{"num_attention_heads": 4, "vocab_size": 2048, "hidden_act": "gelu", "norm_place": "pre", "qk_norm": false, "attn_scale": 0.125, "parallel_block": false, "init": "normal", "init_std_qkv": 0.051, "init_std_o": 0.00849, "weight_decay": 0.076, "lr_head": 0.00606, "final_lr_fraction": 0.0, "dataset": "wikipedia_en"}
Each number is 128 + 32 x the weight over its row's rms, rounded and kept within 0 to 255. Layers, rows and columns count from 0. Numbers have three digits each. The size before them is the row's rms in percent of the matrix's.

# v: layer 4 attention value, 256x128, rms 0.0768, rows 205-229, columns 0-127
# o: layer 4 attention output (transposed), 256x128, rms 0.0724, rows 205-228, columns 0-127
v205 076:156069126113172131187150173061155132148109113123188137142146160096097073104144159119087154136138137125132129110174165103079084154195118181173135127118142085105133134155078101051078153104170131136059118145146128153147164168163126144165078149106138147117109104101086144114124153063143128110153071086117109102167126090112091144123190106183152192108155181098086142148084123107146147159142
o205 081:157147160191120121131101150171136131125139136176107104072037137148157150114101106166118056116173172111126107162123078132121199093141094099100078151153171113186082127166144116164148075152134160140137172072113107108148130132138111144072123131191157082077089105149181091183145090132128174122094178136124124108140148174109127088156099164124111106123116124152154134062162116090130105063120
v206 074:145031197051098135135116087112115114125170181124126139154108139124065151141109217157102142136087106161138169129120078073133194193140130154121178148184131126138117177120153125123111151112114131126166129112175192113119150125130115113095076098135139105119115146134146065139084077108112172149082145088154091124109154130104165109126207111102103148087109088139146145111117109117105134175183
o206 060:145182080145142139101141143168119161121087087179141063145158126135189139148155049076133128127139166105148140098149175088118085127108171128112098180048144086177149085146154119123139147109117118137106114140119133153094099113059111134172154118139134161092136068144126126057142167124114077095126150175072185141108119113153088128175078163123121073119186158154090116151156163115178119078124
v207 080:108140125167089102122088050085133153189145172105087121076148162132192085147120052114118165155176157068137148159072144142166186122100152105112139163082181126132116085104148142162120137158152127105157118078118116093165142097124117072115137138206122136146086127152129069124148112161140122151150118084149114189143154100139128151090112152106126048112067092108145157128084114142103165095084
o207 070:194095171106161154122132196191094055067133051094143089150153122117079124116132166065137145104081100130123102067179129110122093161112145099071103058175083147094156128163102144188121116128085116142048131151166134158122113151105147110115148127093102131122147189082135197113131175107117140112142126136104133108105143190153142156116115084123153169145134137136136167148152107112120090112144
v208 085:127116101167068117142083118119105150215150104213116136124154096127142124122114110132157108142133141092126176136017088104088141161117134187148143147160134114137127115158073112135111140124116108118121143121111138125123144120105119095141122104092150102117111112163090125148129010153139124136067150155126068102099145095156115053114133150147182182091148172111138150124018142155112143095149
o208 071:142130126085200133118091117100157102055109125085136158174122151111094131112174097122093157145154179136118121128176188157138109114104108094160093122054120110093120098165115151147157122089120084126101111128185139160075117108106164124120117128149134172145149122098143173078137210132071131105190136117081166134131112165137176194147125121118073029127168113155122130151191111086142149171116
v209 080:127109173064142109093185119084155123087112130139093136087140126144113074104171131131129134169066142161121164147131155151146118126095085145105090152104135155111079099062178134131128124140102109136113160137165170129159139167083111142196088152193124120107136131143120101164100176072147125128139089179168143137091132065189207135114137066091174081100063143158125117130090128121084163182168
o209 065:122166131183157168149092142144107116123123097116167104140138125093185109167117128126133178082168112086179059138150105104087171118129165116127139074125115115109212124200115106144129103132156167112129101120088139127106149140180107125093156129102084197192106106131171089129156112142056153130153173104115152153181163139074056123096159177134092128114152141144140166109092085129168090059104
v210 086:105170160107137123126078086077136143137127156045100134124156106189147137169096117173092105200132125117140146143150078142101175168137154136129102141092111182127130118099149138057121093151068121126160104101140132199198121105117130101137157090110180135127195121158163091128078106166146108171179074168131149147088150234145167099105118097138161127119120122101088114143104144139121095120094
o210 080:159104072151125153085125207184156106068125044121191113150110131122174097152116126066133176083098108149097112119125174122102108156119151137104153131087118137094113167165095133162132157098118094144145161158180187061081157149154146101150154123147103117148147149113131128122119159096118094127040166084181137153164093030149074149121135158101121157096113138138167139149145100133105121152105
v211 079:115198100123135127085188099126112105165132156146101126144149133170066122072113128143127129107113128169110120113164146113050089155224148094191057169172088210122169102187148145065075118172137097141078138091151111109167114139145167138168178103083106077128128102160116153148082160148157140091173130150190143117123127094132126168138125169126141116146136150141122127139143128153143103091146
o211 073:098070086140118144152053185109154148144105104118169115101131071157156163143148118168143091162184075147115078148083128146176154076121065109090201031149141124125102168075127126161178152158176155110212130130102156120124182156160137148096135147140135122121136118126117120110166120134166090166109077106152128149159132161127131091118146106127137118130069120104149153165096090140070175139113
v212 070:162122120201103115142075162156177131186097071138128126118194095171209114144158141114089072147089125174103101145186108111085115100084169131158180180085165105145145102093114142137188104195126163095128113177071132144108115135113151112161157136130142148132123104127125189109092130161122148110150071160096114122130133150141120100136168124128129197144164155095157117152075113106117106056081
o212 054:164148135130213129183178132103115131092138148098116150143096154098081135099105130133109175128148171085131148126093148152175118161145074129121097107122137115074120156145089074137080118029126102170140109139175142145184131110133150081068115103154118149118177162121112156179151081073109128164129200072132132158158103159165148174107129129156131108112078093130145126154145141136108137190038
v213 092:135094142062103115159067126172130131077125109121141136127128117144043087155130125139079154167129120124162138152233147120132111123149110107099095107162090173194150175138119142116106164106112109163152157184087139143117152135113169112042120157137118173112103119137000114155104164133136096146114126126117156133104097103144119102129154154114107089114145165184161119110166125124126172203119
o213 085:100210107216175109108156146127114149174157128167106109117124129127203157124105154144148106085115157123065079145098136129094178104148160199125099193082162079107044115138133133148123078149145139087089107061134165128138069109187116162148130107109139115164115134112194149102118098098112170132142113143158088090152129133096122094131091125130138118171127101122118125146054164109167108104141
v214 080:080129168088153108019142096069138109102146169131141129093108109179130155138119100141094118164104138120177104152174107165070130121162119133134059126115095120156138099087146158158126053125089135150132166082130112160179093140108140152073215137155095097124133129191089125168125150141146056111155095157131184151081118070149148171121114124113194096157136121163113135151167119147104119127124
o214 070:125094082165125134146106197144120148128123079126115132157163104122172095129098165127169177117118102128037113116091169072130149149106168147101185067172158167096136162111130125100126152180171118171135095176115140094087156160187097115144125097088124115195136140090133140146088094090095129193128104092198076144162142152121129117102115107144086136117072122109184147137069093081095123153095
v215 073:099068114093150159081195101104115117164152193155121116093109124123153136119137156113171163201184138166186121120078152143132162165129107163117128107127154017131116069097137071162173097089117103162175108049141156122147118140129083103105157118100098120133076115149156137060155138168151165129165078136092127111122128111120068113136123105104161141103081109102132118171106126146150078125147
o215 057:163158137162093122114076184118107137123048087137145112168203179148111123124124116140120136120106100094125094115155090088121115118084172143086097100117102160151152148096098165159099145181116120139107131201124082127076116135074106115157107131173165074079138161113129143141094104090125095110107154082135164171113181141129159170174134115091101093147170141190114134051132135094150212120077
v216 083:168108131163148103128025123086143134141154170139163132128162127171088097111119118174075119045076137117114121121122108126069149109164169149137154108127139093172151212147165178150116167126130066124096123116079129134083140144145112144125085162113088109135149092200088176149139104132101074138144135137150157154132094037132107161122115121114083172178168106108117167160180149135088141111138
o216 075:089092110176142117123176148156121140122101125176126125121052101125153160122086145094168138223138108153107118103122150126158120161170074103133081121119172146136090093108116096104124082095177183186140138145148118099162094150125189134109189050132188138130120142050141151139111124108159178155113118118139110089099132210127172118144104117141179147076062092106141101147101142091095109145119
v217 078:172185140058158139170153151127191129108124177109175117130117144162067132126087165124077154137155162110118082095161164135131064131173132145126098068127098085145102153137135104095124136121156077137139106054150113181160111131138108214114095119133107126140098128098114162060171171142120149102148066175165155092129107148076118170137110148112122145122126112074127116150190116066135113156191
o217 081:087080093173104124078135150134090145149087160136109104126083148130177177095138120148162061111139067173114155180101073103093161073149107070104134181177170138145134150079159165126161108149135144119146155182076123079129169158124141125127145119152143052077107109188119076187095081140115100146100153116119146151152144101136157119155159136150144193103110146164122092059124094143127138105095
v218 076:172183060153142099154105140129045120153132132203158118094133144150123132139054080111152119145179174047114117126085111104148114124111127127096125095145065093165114185112154101095125154098099145108077143154105065129114143115151033154140101127153114135132178131123110096142170172137113156141155135135094120121125116164132136111103100079202103099141111078125131136201158124179153140091165
o218 067:089075147113094134059120067149155097107125126111126179142083098139125173149144140189153131112132066170134125094163146231099176101136120102134116098159120160083103080146113181142131125154112132118197151100115142089133122119123208177126140119106141124195140081167171135131109131123133125126106075132163119107096110089134092164155167105044164172146071163105128115080079123113115143146112
v219 080:167129119085132125173172113091078105081115173077089133152127127105138117120153130106228087171128123118152166133073132156211163167143090123146158110056111136130107097174154181077134162112144074124108123075164171095129142109151115140116157110124167124127189199123141099125113170104139181120100153116141186027119118138143148113134140079131126112126137139114106116116120125140172135204112
o219 076:088146123157074173059119130146165147159142096146184116157098119117115088119100065108041161117125137164137119085183124107070133105084152208123119158129122115176143137167110110130124122160095164088151169138123113156143128153142096169156046176141146125145171079118169076089108141145166106090110108145113087154137140100127068088135137177075116129138146169183147125125118105120118160092207
v220 081:072204123155112133114048107129132134049145084166111137135150125165079107136032027155114096109094142115151138130072130155125115114130141156162081148132107164162129118166104173107124137146120093131139124149130110112147144140135127147107104166125151124127098127161114122165111163089125121131096145220094136079126084096158119140116064189089098162149157099128135131121194157078149074114172
o220 065:122079106068118195122170131118126136165127158128143114144077130099123161121211129140143140089176108179055076140123138070153132128146115108143145144150151073128086127077158116102161144132157157116137153128110118157108127136176210152140181102111155150081131102179083156051108103183137101171169125088168118111087133139081165089072137095134149103099112182141122126116117127168121086114201
v221 078:074192079140058125091079103157106153045134079106115115132165150123103113129132053135085104176116158129118116132121163147187106055071158106124101162119138134193145135140110118146107163149169096124149122177177133154138135143135135163115186173108107140138116105144099128145111143147107117141126129222116144129122103188154106143101115149081104106139074148121147095125206136068173107110075
o221 064:131133132151199144169192144107148132171158175100145144104084115116146166108143177121114136065121070172069078168147053122112147152145064168148128115114085153112095112115094162127135066113114134080151156092055127070141111101155160120143128100096166149101135183120116169108156123114131148136168108114179116099146083129079154106086091073133175136135136105187108131150071170166133142143176
v222 086:146160090233090132233118149131176112100097158112110129185122142124194156148145121107131097114149122130124144125101128112101121121159120120142160114133138164112121147228091190118157084184084140126137110141117084092102166087140164114120121089117143143126169132053136063114136149156119187133076182140095111070142158128139146099133158166129081189139151130093066126119110133142131123130164
o222 070:126102131069130154077114130131116129137159139112180144105132087143090125034140070103080157136108151115141180095121116179148116104119057122178118207121160091129112152093186092137121184062119111106121168124201162175146093136151156085151100168120176079132167082180112153091133152163179071103104104101120121128134081135112120114139120129132181101118097121142195123152160135150129094142154
v223 078:139172132167111104121119169102136119159144064181176115079163114177068125169128093123079102117136154121086102118223128102109088091130156082118126130109106158099137132073129115124153115131144126110157166143052068161145116128153085153148128111222118131145133071192097188123180176092146065172151111093109128124109148120152127181112120133161166130132123111160131122118133139161202148088120
o223 069:113094134134176134139146105152123095111129107099081135152096123108145155100122198176181140111131096127150143158069131170142147149184121105059130063179139118089104128155139147121074121111135146150122087138133137104146175111121179161090169084074049123156093209127126132169096083175154182136144091157165135130146127123142120119151137086093123160143078121054153185135099088118058167130090
v224 071:100044197148151153108121171152164140138105079124091149161144131063114142123072173119107182157147096164171122143107164187111097103169120093147129160077167125071106080069086088084098153176113077145140130150129138166092138109091154136113125140137139199098126128162133172137154081106150086128080139159127113100131140116185145094094094116109184129100181151110117122114082114148122184179118
o224 057:134210088117105134172119118110105116147136144104140163070100143144127088125164102136144109149160221129137088125185100082118175157136145163128098144084106168115127180166105126180166106090141147098107101140145133152093140191188111105089103190132110066176130124090136106136071121130110188122182152090106141134117144072083108085111151190147063115139177124136129145105177133119147112088081
v225 083:153120139155118168156171106148145128096154035151128131120103115136120110134180147125175154192149130108135124156080152097154121111169111204083132124102128087154090092137087100141118147099095098155176103138128131102097161116117099128127120158121150148119087108123078148090153127094138218095072127094097120042138129147153166102116150151109163161095130157163138119156053113113145102208224
o225 080:126163146091125103129152123105084130153082184131126105121165176109118167086166103137092120069158189110127122152141093129131156098091152117168074183142145093129152090146174136148148148152116135082054131116109133176096106116138168138104073120151117130094132122186160114115134109164063102132184149136071132155111174128066104116141158112102097064122189170198106150073147170112180167072110
v226 086:108138139115141110134162126145082086098124124074189127149088133149080118127079067103128111132124112078142097120156084089136111139119145131193117147164081204092120116153129182136138086114117132116123113128163045169162135109143178139134180089166101104121198150100157158156147122129146195113094098115114137209113087155088123112171130113210113042172170147133097112116093115136110106114158
o226 077:121096139105086157138098125110174151120166109109109203125142060121146122164140160102133103104140150156062175116087138195086118140154147125097201110154143114147126167120133115109111208143097136110164153125111192093122143125161080069136119152081110144166151065130102102151101124109116042164070108139161087080165146106143099123085132119089127162091060125077143123187153139150095131164138
v227 077:127160120173156152072141155155169147137161081100121135101145093161200190137089125166089140088143131127196134106147139164097089120171113171183115155155124175123150070093134115126161096112142122133126123094082116134153124114094144145136154108120082107129164151166148118109068192134166114141158009166121147171147156115108162091166099058128144065126135046140152128139149113122125092124098
o227 063:131103111109132174137123132087102118135099130148129104182158109135125088165182143095193119180112147107053054131070126125161118163159165094068126075137111147128154190113058174175136154163132134124153122159166166146108111151160094087145174167130159159124107167121122157167155096085110097126121196071163163164120100133135093180077162117136098143091088145060133125125089096130098103141088
v228 065:163121123155152112118105122134086119181124117128134133097111144155103184134105172110149115119147136120144150141157114104112133105105142144121134100127075066166162121112169065134158114062109162124107145139106112141144156123140212116144220165156181145137111145054126084111076159132148116153165133040122153107143117210132154135160128021170120177122107144062170130103170128163149085120100
o228 041:137139130127105114092193121143124124097122110138129165182136141134098099178122141210150134133102116122144107122146161188155154154132143143111142099179141215105093143120148162082110075182092092204205110096116143103108069135088055169158062135125124103134182121182110120156146100115083139106128113219125116125067134078152110137116087142084120139171117116115102103137121150086100145150148
v229 074:123110103125136093137096137124068140089166159153067141123182110142135156120121109124180119130178140131181170146073131112103158132100131136094102103133138112148124173177138195121136151150090126126092168158073144075109189127105198094079128156129122114116142156168087112191110104120128090146112196124091133101121142081170201050129093080101097119121117127166118146166128132173088190200119